Weights of a small transformer language model: vocabulary 6951.
Each number is 128 + 32 x the weight over the matrix's rms, rounded and kept within 0 to 255. Layers, rows and columns count from 0. Numbers have three digits each.

# layer 12 MLP down (transposed), 896x224, rms 0.333, rows 464-669, columns 96-127
141139098106097134163142087116098157122113114132169182114071134150081148136167074162081153077135
133137121105136153116140131097132147177158122136092101153100152061110061164149150091161111138089
145196144115100147129125095164068114115119117105155147092150179099087113164105153098174127106089
085136150149125142153142125134146175169160152139140151105204087080157130177135182122096134117114
118114102156131110149120117169127145135096122162113128095117110130157055146163124167147160125062
138130113169164083052099202117161134190155122143164088138146077196078107129153126079112169166150
112119104089161137136135149160149162132135127110161124135081127121127074122122118127131148142127
083129103146155109147116162123141114169129132101105165197131155094122156141100081070126095097074
097094160169093153112108125144092125184124119150124142066115177081094097095100114142163135072142
148129161101138119139157145109171148133122140132141115124164213086072097111106085128093114129158
138118125094168107114120120120156125078140083077093149149096074128102114131159130144150142090115
128132155102170151130125123108156133124099130142123114104137162114119162165125071055068177151143
129079130168090084126124154176199153107096092132148068124135163128151137141107109122108128151158
146105059133165103115133118107098160112101137141121082146142123132090143134127154145155128080139
101116101089132141123178099123145110180159113190078120130139091136120173119097105143163125163125
090124142103137095119112162142095146139140103094172102116064098116139109147106095144083089177143
125121117093139103108139135140142156094144158161152092125202109106102080077168103136117127100092
195177110111158135119136163089139112127093140139136118137107084109100103118125152162131131114080
140099156114167137155141114158110131121141054153119128100135119143139097153122094085115134128103
149162073123138157119179155140191117122144137153055172184158102117203136192145162087106127176148
100147116122167090142238172098120100077140105168087096113095176114099166170082136129071109156097
108124129170111129111094127119043113140109108147118113154098153159127122098066156097130078134123
131193108125103161089182115089085205114171162145143118108069100065157157121145162138161136196167
115078201127131139072124124076151157095147089101092204174170132165115111048044070077124130116101
122164136105175120071044136202139152129098126096043177105173124119147130109146146123137005080056
075149137150132126113119234121121129207133124166138133145092208117154143207174103157143106086151
095131119099152125145121115111114119123132124128157157121097117169110215086111133108115118107123
101142135116075090074065081113110114128107114155161117101190115163060161160160152158165119155140
079120127079189140143099111173133145188109150124078075153121119145123073089137092144126159082145
125167121144097100142166082035136130093138141112142078086129194152134173156165137147079145097196
160126198111158201137135130129155127174154129121144088146125119146143166101137194106131135131155
140071170097136170134146103153116116150118121177125147087145116158124073085131126101064164139046
159132139078095101131106130168165143114138113139155059146132097102131103133158127149072103111136
094134118092130106190124147144139115120140165164137080123144121156128095123046115164111124107126
106144127123101094137107166170099172144103070122132119130130073119113132170136115065133101166171
113117089129086128087197154149131097165171131104094102156146095137079082096171129132112122060137
085137084152128073145120144082130136116127056189114153145146197125146146163123158130130153085136
140173131127085150135143180116140166137151104114202084070160135127098104119153177179136127120128
127150129123119065192149110088096156126122099134139065103141124145139113124177101072145079147169
149105180073112181066144136161136159166095090090081074175116152098131058141200100138186115118151
137160134162131119135115116139186043172087124120126124136101128177129094107143130116085134145111
125203118088156134140163140077119156130116072092143146143112092081097116107080117085119185110134
125161141111173090181129086109099128129132119086112104166190133145147083104141104115083176113148
089078155132126174106138102104113139097157114114100133212150153169128111106168156151121135122081
117101080134143166117164143174155098152138097087151140111102108143116156147172144081129149127097
115108140104132061102191164159136131175073092130151092146079172101167128082156089144151084153128
133129118098105148159055084149138151100123153138101100123120091077126151152099145080122140092142
080155145107170169113125085083125149134110121142109203145126144092068099139137102136175132126149
134053097106091107159131120219110116110211156106108116072092144119131139132125106135122214112105
116152156087109147106125113105161122132164138110168204104079114096091125123139137116128102112141
088082172088106170137130116116142188092096149129137036093115117181128144160167153121162170102171
127145108105137117091125083072119117129162175144197121097090118139089159072118119115097149147120
095127088066095082132152158137065095124117111117126141178099157150153091126118083116089112106088
152070154131134156118148136078197081101097140115158130174087184142118189159142140147117097061178
175120167105076143104057102181122126164143178107159159121115129146170110106120144092145119149100
162129128158097133168129065143131141156164067161123118093078093106139070125161166058125138082154
145132140157153102135107108102151127135139181110150144169054092163126143117118109122129164126118
070153100145168118141084143134129089118130079133160129127155133156134130150079182203074150116062
136174118100080138155143200119142105145107149128114149230137147113116109081114130129101176175089
138126194123133101149123149094095150140139055094101143128075104109149178131122056144177094142097
096093156181059176122163168105172078142156130099099136144103106084146098113097129149181109094122
158158131107123138087162137091129138120126180107069145130232161085142065121126149150101156108082
134064091065126111113101104140154164144112133113154227182109141127134128120119091130124102063163
122153135092098126136092115169073088140141173071172109133056154099115126115135154166143135114100
123147127088089137109166097137123179152161125112137084148109152120106100154094076144053137129170
128097153178120163173141149121108145163116112127122138095148131146152101147147122193128177066161
125165089143117121115109183137181109126135126137111116095117119102180129113108061155146107086140
169063137093038131172146178161104120097135131119140129198125139207057173109085105076102134124109
123083094109140164179099087151165161119148174086157122141144170092143134127106093126150128172168
131149132112184100129131148152169128114106117148137135126130089174118154120109097128131112094067
066142059132140123161056090231145155063129179128137080167121119112169133144138199153124132131075
164213147155096069135132144101073093133125114104117185146106124159104094145151135096158119113138
107102164105142166115161151126117171100028082129112118123139106124133182172174153090108136130127
132143109101155136142086079159202155133133083136089146171127119157155164148080124069071148093111
130155125111144126110104118156130092113129115092106154109162135162155140124046116183182123128096
110087093111137082170144129187161121172121110135142106136083134078137137103115144140199164088081
177147110113118099067134142168103111157183070175185108134109157096117109132107125111157195169164
092119176100113124144146114138155096069203071080144066136155142126152125121100168138126166157099
109103098157145122060092117126108116142067192084131142081098111143132127126133151115098095099152
123120143085139132119114178183222130137163171163161084124139085112104181115111168163116093127062
088095124205118108122107161157175162126091108131123102139169145082101145150136149151068167123088
129112129111168115125124134115094116148207120143129153130113150136134123085170158191105167189144
103134115108076102099103158118148098117213121094092135108148102119127167135123121204191214127122
138129089181085104170119118136141069142157091118145113162103082083109158101125130187105176078162
111016146149141131067109153131109159085114138148131067150120155145074080083129086131132144102145
083188053079191100137154141162123134120095119080090110135134093063042124126109099130148126113110
081075144115146153180089148128143091150073078213139163189167104181051144125137124169148174124099
170122104100140125106085082151104147111149129157102122128122094076136150140141171094097134044154
157113134050121166103119159128119130113101146121144164121180164083165096144143079132143146156091
116109105087140168149047146121163138120110121133079170170138088140111142135082151120120163090139
157114083097126147128106116107084204114113148057144129096141115140151145087164185107139140127188
165109091151104084128069134101175094155149091139108095176105126152149117066137073107116139101191
165113130116137166153146070116132151167121172120061101151133106074177178099096105102164081101128
120116148156088104132155130140097080154090077116103086137119146094177154075096089102079175098111
167106092139127061116158096101164117140117156145095121113146116097183161188110137129080103153189
141158081124134150192133102183166191096106115168152118180112199125107121118120121077110161159141
158145146129133147198109083075116152237155108135148147150116105101147151153146145060100098141146
139166100131156138174126102092162104076124167148160157072125108157169093135148126144135164147153
092173146109090151171085130143155106092101150115125123155113195082121116104140175148195116090125
165146164177117134195153137126160164051113147133112145116138174085108118133147161170092068081146
127196079169171156121142120151111082137098089064149190113130164124114068037094188186132138161130
145154151096180135142100129113130115143173128134107106147150166085148149165067107163137145112160
100093114147162202146153136134150095100087146087100126095136095173119180068136166172144152112092
152147167098132151076029136116074107072165161113116097102121068066095154107131097163162081133085
142159125194092055130107143129175123126128149066128154145163118167149096107142157128148109085164
167065101094125054170106161112126106086199119174096110125154104089130086168112149120179138165125
104106176063154171086143087156149167151135129177073191079117090126089146117176158203145171147121
151212133144169194152090124096076120118086128053115124099167119131123120130144143118186153103098
128179081173136132102130051097108093111090144065161138115140145146125056089184100116049108109126
133145150121090089118133143102100099086107157111085106066206098118118146152156083111162169139166
202194087070104123094174131161084140099134129116122139163147112163168121123110119065144142155160
142088192100127115111108139173115132141136113150129118149066170148141101122105090113117068103123
106129073145112201186118144126100177141122110159178062136147138132125152175097153105130140087164
121144120112102108106120115149155117098091140150145101167117096134087131071113096110089104124121
116140151113203084145113159119080145101104088164104104112116063134090133149165105122179127166156
165079117119119163145137144088132157153166115111152150106095165118155140143128139107133125146094
097138123099106158134116137099137113117128121127106103129168140169185094125092103136093160152111
104125141188156138069167079109123091118183051117118105146113178180052204111098102145119133145130
112113124135159140070138097101102145137158076126184162075111136127136124114098121134194144155138
185148147116151118153113108134110069102114143106096112184149147171144116118118171159078138155125
166121147119192102115120103051120166111192160134056201194103125151157176110061106117118168137184
138127156156124130148174122166132117153156150089121136120086111140138098094138144107160122132113
133194146141068119123074105088134100146111145201138070164086035099106157106136107158117045180136
083110138065161131120123186064072148168070058132192141066109164118157096152136124172160199129131
152155199118083150114166110168135142163099187152118152138102121117112093153088119121133139081114
140151030107127210119128139089149144121191170128092107126114102155151123131098142109201171111080
110118177146145128099159170099101076123140112174054076096148111098157098104147207115145102113167
058124083091179131126158141155070221113146163110152102109074144157151136138092132100217134114113
117151088214110145130185147112074081129152128083114145140117125080150089118166095171078132116096
146057095076136110149172132128086076080134125145169144140140120108031206127149144147150167127126
126095099060102069170124119194157134114175138108128119146104139107162117132061105085138127206130
117116130113145110193149172122119123116130111129156061095158112093182090128157164093149184139102
119099103141172072159029121126143093123122158097127161052123146105085115144137153153156184162122
158124170131191131113136178098031139153147123115116084095127080130182137137107077123169162136126
085132162163111132080155129112078173148124129160075150092154142117134072140113133103154183108105
137134152117094229062177112173109213096120165106156104094095162123127148115117099143105095101128
096139127079128113095102107137109117166128121121123124154151099127110112131084082156111130089148
115117119185124147094106089158072137143122107110121152187130113177140190129147178144148134139116
106132162135103147144107161167107073087127113126138137137095153087174108173084100172141090161188
091117116153138157115107120108134167143111131134117172112135146130169074157107135161102088125133
114149168098143089112103080123089136180132076126142133125201138099143135138149140128130168117165
119153124111149111064170159110141073100134134131139100140073115198099157082122093117092086148159
161112143093065073118124185111121141215162070083109169153122116106107115128144136056152141132135
119148148170112177140102116119126120126173160069140157130085099108114125072078110118110110070122
095121080066131132188130150102144082139128095129116137152153151196154147154106180190129161160136
142133126193155172115140122098174175105149130152175115164101095133098078178186136164136145117130
125137197139124111129139127150137118137176153121146138125135076101121129200097145138071157104145
099114197149133085141121077080134036125088115071165162114198156199121086139168179140121114105128
152100106138107135168123125171159108082158109155100140158158151128112158134082101161127135115121
061102080159133104173111134138058112078182116142150110082040124113164107088106143171136070107131
113105132121092115120101095165108169144172165127142077126144150150170122165089077159183138105135
121156145188164089128137104129103193126121139141079168040141050186065182054120176106128135124160
147134078124147061113151154154099115102145113166087109200215060164163177109073161076112137102080
159098202197122173134079113138173128040121133137064153128158130128084109158100160154121155053083
203109149074085136116130159112137137156143110108111111140135088182090106071124108163166107117083
155145135141196158166159132128143084118141120168182103189166136126161114099110104150103117125098
142171118121123148161182098106148143130082106106114098127120082108080153129147133083134152120064
098114178129109114133148114144083111145159147128127146159137136135065131107144166154136089130110
140145070130093177101161092139065112088147132082100151121077158147074147143146139091108179147092
183153189066105095153124108095122125140091164163104154107092143119162145130151105151081057086116
132175182134129159201140174160122133145172177152146157132167129096156091150097149109177101132160
131142133094082127139138070166148132165137116123108216159180167121153179098154097123095118117103
219146138096153122098207138133162115155089137130110122163118135122101074147125163126150081199080
039124101134133196136129050151159203101143176033053138042111131102145226075141103155108174074140
133125192122050173151140164054154148099074088135060147117099169140084116105118134104163121113167
211020114143090126116183134020053169131101199126208138131048131134135126107174180159143239117142
112105122132124093127159123125141126122128123085095123138127087153163137086135164147102211180200
177171187053165129118074128208101122150107089040075122146130100085144121150155181107118100116090
157088134107128114182138096128091188081068125155148153131175107143134099133142124118094078190148
087155190145114151088108119131103118125111186200113119099137105189118181101158141158093136120086
085132097161116070164091105186153177126071141134135118086099124133088156168095143153150104119152
138100146111128081086194151127149114119115118095109123102167132127117078131121155140130172145113
125151114139126102134157112077113068085173128153119161132120093157079129127106080128115125139129
117120144099112157140146065172140108144183110171139111112190132116085074134175176146169076122157
101115133155127148136127152079085132066117161077133122067149128132050093134175151121136109107087
196141142109135180083132131102154132129157121108124155150117158147135158136125151111092102133119
152060145156148100162133125114101163089103130143125158169108132148124186137155126123106105100115
118141099142102175164133120136089032091162106158133141154082129092082117172105133084086104154147
113115058151083114099154169067117132128145147141104144159095124164098093077099175126164080164128
152133194140210104100121125118102096135125193092116153166174138119126093063123150123129114098149
054116146170097136086190148066094167139118153101117173118116080172200137091118129116163149166136
150095144097134084097172102123114131111155128108122115085145094060128121085121109118185131153109
138100164073178171180091127161124172146203117193148177144116130116069181144095105155172105119111
149179167075119140122130143173131148148127141129164162145048124094098110169095092129111101104144
113181127104116164171116085152140108155135138090140105112164169103135140162119172098164135100111
094068124149151138116147119158145084173131117141092140132169189147120130105128174161165147143148
144118159176130069110115178086128151126176139107099174083143074125103155133122113140087102172113
091067170119127102138158146169084111103102188100068096151095171090122101143131154168185136143105
160124109156078162132118163119119166137141121166093230168106129155095148165106063086092084156101
102159119110152132070186152063110143171133141134110122129159099129130131102143102123111131185067
176156136120095091119110167056136096081103098189137100110122126092148124137092137092107121101098
115165156144131043183108152186182161109103103096235152154109142145165142137079086145093089100097
129095067132192123108109125145124139096102121177158133210123116145098144182166079135115161136097
163092157098133172159198159107135073082136095112120140111116156120151157109146122156113141168136
156107146148150112135057077126143117140083119117115118139133154144066116135044161138036075121143
169108155124139119114137127096105129099124088139166128170102121141142089080142115133161152142089
128126052102097104182112086157122132103115104085151123097109148093105084160143117116103117168182
141112170129123147097115080127129138161093121164140179150138110107144115098083108122137090164180
064178093087114110137181141172091139165116188122128140170129124149103154189114136164169128096072
182154093109085145092190158111090124116167159133095136074121133131138106137118142115162135084091
152091111156145128101156106108140090108156081104131167088180124114139135172116174135142158081157
056109129092108150089119188123143127180134082178127089174051123134105115105100101086089128149123
112130141069134144154124174200143102099104170154073094082157117119105155151084164140103122110152
103119178203108063139138139142105120155083098151180136136149097116117129120175091164167138134087
102149157164141147135076111119120122118097142060149143142099144119137119127153138158130118141124
076116152110112061089165109105080098126174193145154122124114080130104105135171158126149179143089
# layer 12 MLP up, 896x224, rms 0.169, rows 465-669, columns 96-127
115093112081125097148138126106152144127154141130153130105140107145169090141116145134107139115109
103107113083152145161096164102127069135138143097157132158196116139140130109124144135092137114121
157154137091158120104122091101095109091100134140127081116059137162129136047151096147121162159119
125151100128123108114097133087168092102126125085117140148114114128118137109109108087133109120175
140148091151173146127129099130105164116120084093134135098131139085143114156124127123137110063158
140135158218083135143141093074160141125116161138118148071184162114146091082154135137138154111109
128124103130118140135185079169148159075091134146166125078068111060125161106121137163163134128144
163126107146126079122120152123151123062109092154089145130103147118151117096097139055175086040112
188073125106095061106138155149094114162125115132148131162063171114110140100153132161184123085094
174102142130121104168149117130119170133183078154172122107135138118151127056104135141145135149094
147132120174137124115132068116128141101137116113147102143105150112110095153075103136109099102143
144069079188133160100157092086125148114183114081105151131101127143139110047129137182146156175105
115136147082129115172124170181177132116140122136205120139105079082168104139116125155124097114149
153164078184117068102091202176132165107075112141114050086117133142122144165137141125108094120157
152161134124067137139136109143123083133112166126110165181142157142128132124100162100126136112105
146102129191139156124136141126092049180140115090084136122046155110137132165099190116110083147153
105162127169109125137152178196137096150076090124136135123116121102080144159152081151108139126158
076163080132126137109139095118131176123114169125134167092152121110127135116169149133152152123115
150143144116105087115099143118088131105173098099135023159137117107141126051086109164107127113127
131116127161103096190177094135138110141041126093117115109077098105124118115123120155132032134191
157219139129103153196106125156190137139118123155115121137121161140139127090168169134153088146052
094098104139150110145108102172118181106133114152158147190112121041083103087101145132082112129060
120113158121073125130089166128189112144135108117101130171074150198105162175128042122188102157047
113070117141125132139109168108128114088156177122181082148080116115124124134154129120125206116169
093159152125065104064140119080155119151119141160157145132181159160154088151142138123156159167100
171114060181125130079183081168114162093165100118126055115118112059070099157121164088129114118118
155098171117164137140088105113144122104111097190143173117141088087136157112143157104166137117131
129129163122122155181085153090189117134164076101181168159109152113156069189092120215162079173162
130155181131102109105120153191142132130131149135097065051076176077099133129117092177158133151105
168099102131102067134103133087079088103179039100142090138119160123098079124143141163205060118124
175166107113118147154111117170118088139133150144141129046104182167068088109101154126075113172140
122152131143132087119125153103084076146119173110165118119118141140118124114119111087153117129131
123103148136090155102137124084127179104115130151132213115119177135132122131189136135102107145089
131185117085089103176108095165183212121131219081122173064136118134158105101175102109153136120078
158100088183108114127122120131165087137149222115144136130060200149144132151125159117120179116107
147134123147139180115135129168150117145164169147137094141122092097161097141108152098069151135119
130120138173152131135112143144115180123119126139108105177123127077148128176131118132087136208154
156141108158100162074153161181111115103105190111169152146120160129109145105072129187136143103117
125101130137050111084103154116120138100199186108119126075127091193123126126111165157028117143102
152129082158108077149075125110140120215127114136088156103176131151154156141120171109184102075135
092086130094136136156086152144069088133114120129010083115156145104046136093132114196148091121166
114155087135102079215079134073132169106206188144184116114069121085096144135138113087139149090123
110140106117121088216137141146115098157061144128132114061074134099096104138100167110132083148130
139087094087149143097095117067077179174101129066111161138099097077147068084137100137136128102124
143121149148128153122151157118175097108131138135060186159116099117068114121153134082134123099119
132131173153150112117143168121109110106154128103153119137155077149160120144103112129080136131113
131126140103109129145136078123130130150076094149088143116092142137113124072138143122041100112170
084128093120188125107120104088128090166117143126077083116091111160125103092069119166165149175153
076126135091148088149129120121093124109138106133095079131135121144075132111141166135167108121135
092129151146135138132138183114170111103139082081129147120142077156155089147138129167173090111034
076144094143166127176098183127131100134118128159072114134144101141168138165139144139147109103135
182108132147179078143121106121157145089091112141110117062099137132115130127151196156141137099114
135159174150201122131183094053090168088131096133059175092072224117088156110130200111121138072080
091108122156132083130097130138086142129108103112106070143117145128075076090130083147083126130143
145092155143155152131173104114130111092104135106125053137147112146167163090107065197146092168199
146218127121178148132104078149137107070092171139118152104112142153162125104115124085149166147114
160084122117068104100122140100115137149113147110121110123099107098124115129185098060149096145179
129143119078124121125150121140125147093083080144103106138148170084145130121137083088085090136127
165125099168200115102131111112149135120136147140179074184183128090087153147189114093120162093153
189151139118112104137162151160160075187077122155150131184106133134123143132134143073092094116144
106111095127100162156127150148092145110137094137169101067085143068115099165160123148121122107155
165123094145113107092081156185141143116172140112091131093099123160111150205146063083098124189136
109083117076083078138143121078174153123142119076099119088156198151153153150087158103122169109132
132103164136138145120084122156184066087121133126138090183147102124122136080105152115174142151103
071141138165084123141141119111087159132208104128087140126144124079182124157000143094147139155096
101130070126075150134094127099088155057147194156084151147154173137146175124083063091100139104179
136144118176145130071127087111136147101134185128134129076151127069141113104134146162125164176178
118153161131144117102132194168147174141139112124106119167163055218139148146131123125177120083066
137173082201094137181097100122111206116127076106131149109140166091094101129140127140178081090176
183124120162108129153174150117091125093166121062191161122126145164122121127112138164152138100152
136090136107125141113144131075157113132104123191113112129143100154123167154127132107121133133128
097134166122125134158093107128131163137191144172110102137135142132097138109109118129165148143150
077108104111114135103114112163116189154147084098130122068135120113081120154107113149169105143129
127121137116129122114136154106125118134124158152138139130073140107128117100177112079112104126117
126084100146113136185161086136107172133124089137139094105121144079102116121154141083061091128172
206118101179046054141143114076102183098145126125068141144099123148176137096118097081156181120122
150074146139155099118134119090109105159102141126199155132151175094131124193090139118143092118134
143165103120120152147168085085146153141127123128090095091088153132154095129193113097106089083079
098110070134184161085156097131133178112162142218134106129166131143135115152129129143160133119141
076255231079160107103100155101145107115132125141138174142103099107088098117057148108110114045185
099107130130114137116080157185106129051093152101140112161205162130102100119155147100188160081176
153172142130129118153077134126127131159147106122146077093169165113105157087151082083152096042173
118094095097123201164093154136082146134132178159151154106110144091114161149127065145147102168141
107148152083144165112097107151191095183147154111086118141129098107164138175176152094191137177105
181105123108134184114130166172103132108164183129133136108125126195136161098167130102119150147100
157141107096123117136134116164100158132134168122154058175049127143131117164177122148134148106106
103146131092129064035121094126091079118102138122108109117129097120144100111021125145143150136116
141114174156187080134128140154130043152105126178114089124169083170129083114155145153113171147124
158081112124131096138139154160093063132140131093137139107076128110115110165197121142099119097143
120141164172106149080102111142145104141172091184152169172146057110066115150125139101119153106138
118171148116163097126127186150152126129100148160081102151112107136116176099126145138083097071194
086189112103115105133133103155107140099078149118136133121155127178168110162130180193095132172097
164117129134134143137100150141130090110165167157194153183105124169108152153141108131098166071149
146151132100139188159140106194145097094162157163180140077167186092105134041072141143173037147132
092070123128124116161113186088108054171160150109138089115157106076120120172144118211105093108120
189121175149183117120066166187136116112118130151157118119130109130166098111113170104180154097095
121120167133119135080095133118088212142099145196113111137132109158106074131121116099144137163137
093109147155121114140089129147142140106166132166161136091143128102147153078074132127038078118092
109106170153130098132074134157058192173108116141141105167107097082085064123089074143093119118149
138118085108141099079156128123110119132120172155133094112133111137141117136172096122133130132107
132133158111098145103130116051113112148104151132121153117096109101071098139191085066101126129097
179127088068146164071125148129081131114158164152149126129102103144140096091101125105084146112133
123174138138142118095127136132057165086131112084176149097118178149145115135132081139134165128092
088111129129111130085142104102125110126099115159171172123167126115122137139137112124134118130082
148142180163169129163137171120116131119097128179138116103136135123096103068144110158118139093159
155134159135083094117132136150124167137180132148169095115122137138099120149150107109120080112109
166126127161126107138103089155122154166146126089099132112119141099108107118086136162060105153163
128164136096149095105055126086122085131133132099084138159130137105091122160097145144092122111122
115142082095150103111116200099084030152119129125166093118122120118108174110150130136069165131146
081133160142084138152087110104111104099150150097115165143112137105122097181062118171158118102114
067130163110146112082118135158088149104139159151156123112126147152139149158173183158124202123102
150166146089143102165122098159132096102122115116174124121144131128121135156134155059085177167125
175137127170120115143097134132186126108131124180080081151146115162110165125115120149116146148093
108100130120169105117133105182120107110128133160178113114145174123090131137113106098131126161120
081152139128138124078112128128113173147125141136156088122130114120131111103152102136096078136146
127128124132143102159083108102120141110109162149142136093095151163110158095189118105090056084105
127058148178158128041126149072147151098056111184135159139142124094121139109112114217128159153172
120154116103153105126128212090143184108164137123111100136179142160139059138133190133100145103119
132113115187134126160089118131084171136116085057117112098129152154124073144114171128165085120157
144176110100159096178128096094125090113128145094200111074142146135124141064135115091071194096141
186121171131142138095106155143073097107139172141211197148115092167101192161071100077132171129106
181107129130102115081173123111088125130186106091141169083113165124118147146104100187184148125182
096165140125165141174078179145150183100133116128122152178117183085126058103141129122101135154103
120132104165147108096127136152104124133128093109130100096135082143125154128135134161069111154135
092104209082158108140125168104134134114155132110086121130106148146114095113131114072092197182135
126163104109195055103144130176140167162109150083185143151169131181083128121114078150084158107082
101121105148155071124104157086096125162098145108126150124148142144172111122165120104155128117080
101111087186137099141134141121165120124105170140119102096117182165097200164081197130169117122077
138176103098081057147139118157076139070145119116097091107160071147126118151081096124224086098094
129216138152124206140081179136140142130129118115116134158148119079105092119179136128170103094088
125160106113111128150124090160082153097148138179123229141117124132074127120109053150126091132144
123183149140122153100086099088122118066123092110128146193142110117139149088089162139133122148128
147091095191062107131166110139144124108109110075125142135156140113124141099110153126197131255135
172091139080128128103083178141087116125109125111191099167109096192111121113079096163122132166118
102076066093142094133129152122067126172124159156156151117154115137131155071113143119119134143115
171101118127117171164138156073161163155128090103117126139129164141114191114154144122134058214100
192185147118113177123123117160107190122176119109150123138132170144123101057090154130195079116088
142088100146136107120115081137147096098129165178085089090127111107142162011110137161089130134115
187186122111151097150125106121150082136164094097135115114095158108099150138172141099173167156132
161126117125165096116125166144135145110106208113123130114109138165137134115131140147126107136167
074165122089113102078100158128104187100085135098088090152098163111141128157086156140120100087169
106185185107147194096116150139171080077072149136157140130128145205111161073105166207084128129124
093096093071095092062103068083151126133144110124197158098084111128126133173116110139120157223077
153122115114086119149145115136130137140128148166141122152131117067164138115144104175121125186116
133117053066112103120116130189148066112173158077146145119132156078120140145112102165108089145190
145099167136178162081090174141122164148116069124129131163079115081120167153139124093173121095119
145103132104173114087070087090106154184113079131070135139148151108136076095062116126142145129130
117140125157146085122126155096118126149130194122160107127064142102145113166169110077115147131129
116158138194121120110167104092178166128114134085085095136168120126125074113172097129172144165158
062093094108157162080128197135116172117153073087093130080136093129110117195161126143162082105106
076119117126084128146110135088116092130150147137140175154105176134180171145169092140132068100119
132142159126135138167131158143212072121152117075156117098091143162104080156175079204136081138158
140141127165092120115141167098150150137104185101083120172092099079190109188152069150104086102103
206159146139092062053159112186215139152178166148159120132215140138107097140158125151100075159146
108193075126170091141105109103115141061096179162131101123151106157128124146140092149164130172147
144052101141110157149131115117173109099187080136108196120074118140151201156085114114129146131076
095167196061138140109090152114113115113098184191143137161098104151141118147117164086104124123091
128149085160126135160097093123182128085140118107128140121119137128090140137144104144161129121150
097143180183141109190138174174147150126125159141165079155055178120129116141107125150159105135147
126067069100149104082097148115173150125156087121160127103098178156106114174150175136103122143100
150226138168136068106120158138161132117078121181174109095115076146109173137206161093121165094139
082110134130113125091119117174102204106088119136192114053118120123084071091112129108163098157127
103137096123215118102091149126092142087132124135140155110137126075112128092076122127146189116190
112168162125128131170130107192176116113183121143130141113163135158116113132151107188123138186133
124142089190143139094142152121105144072118091095096144067105189164108161131152136112179124158103
207177120135123119112104155141106065195113128118118133179088139134136094116140076101183095096137
083122123164105120115169170102129128096109167183123133104114170148102170119116131134173150115155
150152118120137119075110130086144129210222128153153069085127096107115170113130142097105160115114
136186119086112175129095142055156178126083101197117183110133116177114173146153119211097089068115
118132158127138120144134145045148149112164155089123143182146132120141095093109096092146129143120
206158140142117168164078115075149125116110165149130117097092098146067175171165133091184148159145
150083114142102132121160109097157135177116076140135118129146121127144152179169154131103124110067
151110150155130113170118154102105107071149079119101093135170087093136121116078200177147135202096
169163090106155099109154075155115117089161134148159072113112110108166114112112127066123086090131
126099083096147091172132115126100128134111169138137096035145151145093158119096186093184130154193
102103110155144107126125077133085057218089121132126098122120063064136138101089111141098148081079
164121110096128091135102106121061136092157107159097101097118159094113130154153138134139160124157
164152211127203166139169165131137097184145133145129116164163154075170138104136137130132126082134
138138117131160158085109115080123078156130083102127153132086121139136131128140140143089138158106
114133128099178141152098106167159111068124131151101088125124101145135111168118108106078102100138
119191142152130122106121152147146140146116094139153127141110123084119085201150062095111095148153
070178179160119114139161065083123070144047137127135107151017162075114144105132118108155160113121
109127091139141152094103139058121187128138074158144073124140097149181152110136147126161137156151
188129095122120109110096131076150086132114135141092094102111114109121131123112099138176131133104
116112137134188128132102097185141145094129203117116122118098118134156193157084120043200091145116
147190155137129099155117096158129096167120127145116107156100146112108134170125167174147132146089
178144129153122171123127128097133106115171105157138142170183174163095064134124195055144175116183
141047147154144181121110089086227130076084138110134056111086155097086094094136137158117134098116
111124086116152184161108211093189137035088202127130144133102170095103096136149110140157079092082
136148102139113139097109046100133126097152183080129157124108202156130151126153147126098107164117
065148180163094099124085119088143081166204198142085112140112143170116175090162114141115107084165
165199155187101144088092131171109116103159080175136107121123175099130133134119097122136135093122
142181124177124081145135140168110192128109097158116131123158138146082129172151147061134117123082
097081117139158116110106091192118097077145118147093146071106092103092137104157108099174132149117
157104078099122114108106157156102144101153151163122066119117182126138166077106138138118192173080
134171105207149142134177147145075117118147152106148166130061159135164106094117180114117153120118
098145122143158192119064168126191127155142110082143128142152202134140088155134173144133155126073
149108163188135158128106148116165127100135138133135119120071107111124081086156118110147140120144
105186153150127129163098134100097141099112122129167059131074149127142099188139121145162142170141
149091127118118187083104090196123125163132145142111067136101103132130165148089153133137126159086
183083025085165145107095195166062152141130133112124172081088151137176155157165128118129159129105
176148134113085104157109145092152110124154095181131082121141115120111066149066173156161141136121
104143101131112151145122105100122146163190129068111092113083095070189070084136097111173111139162
217133159099079094148084176159111134142121110146074075112132092152144064115138079053081110090113
132144123074109149130115149198098110134124127129154084119068141141060123161168107114148113110116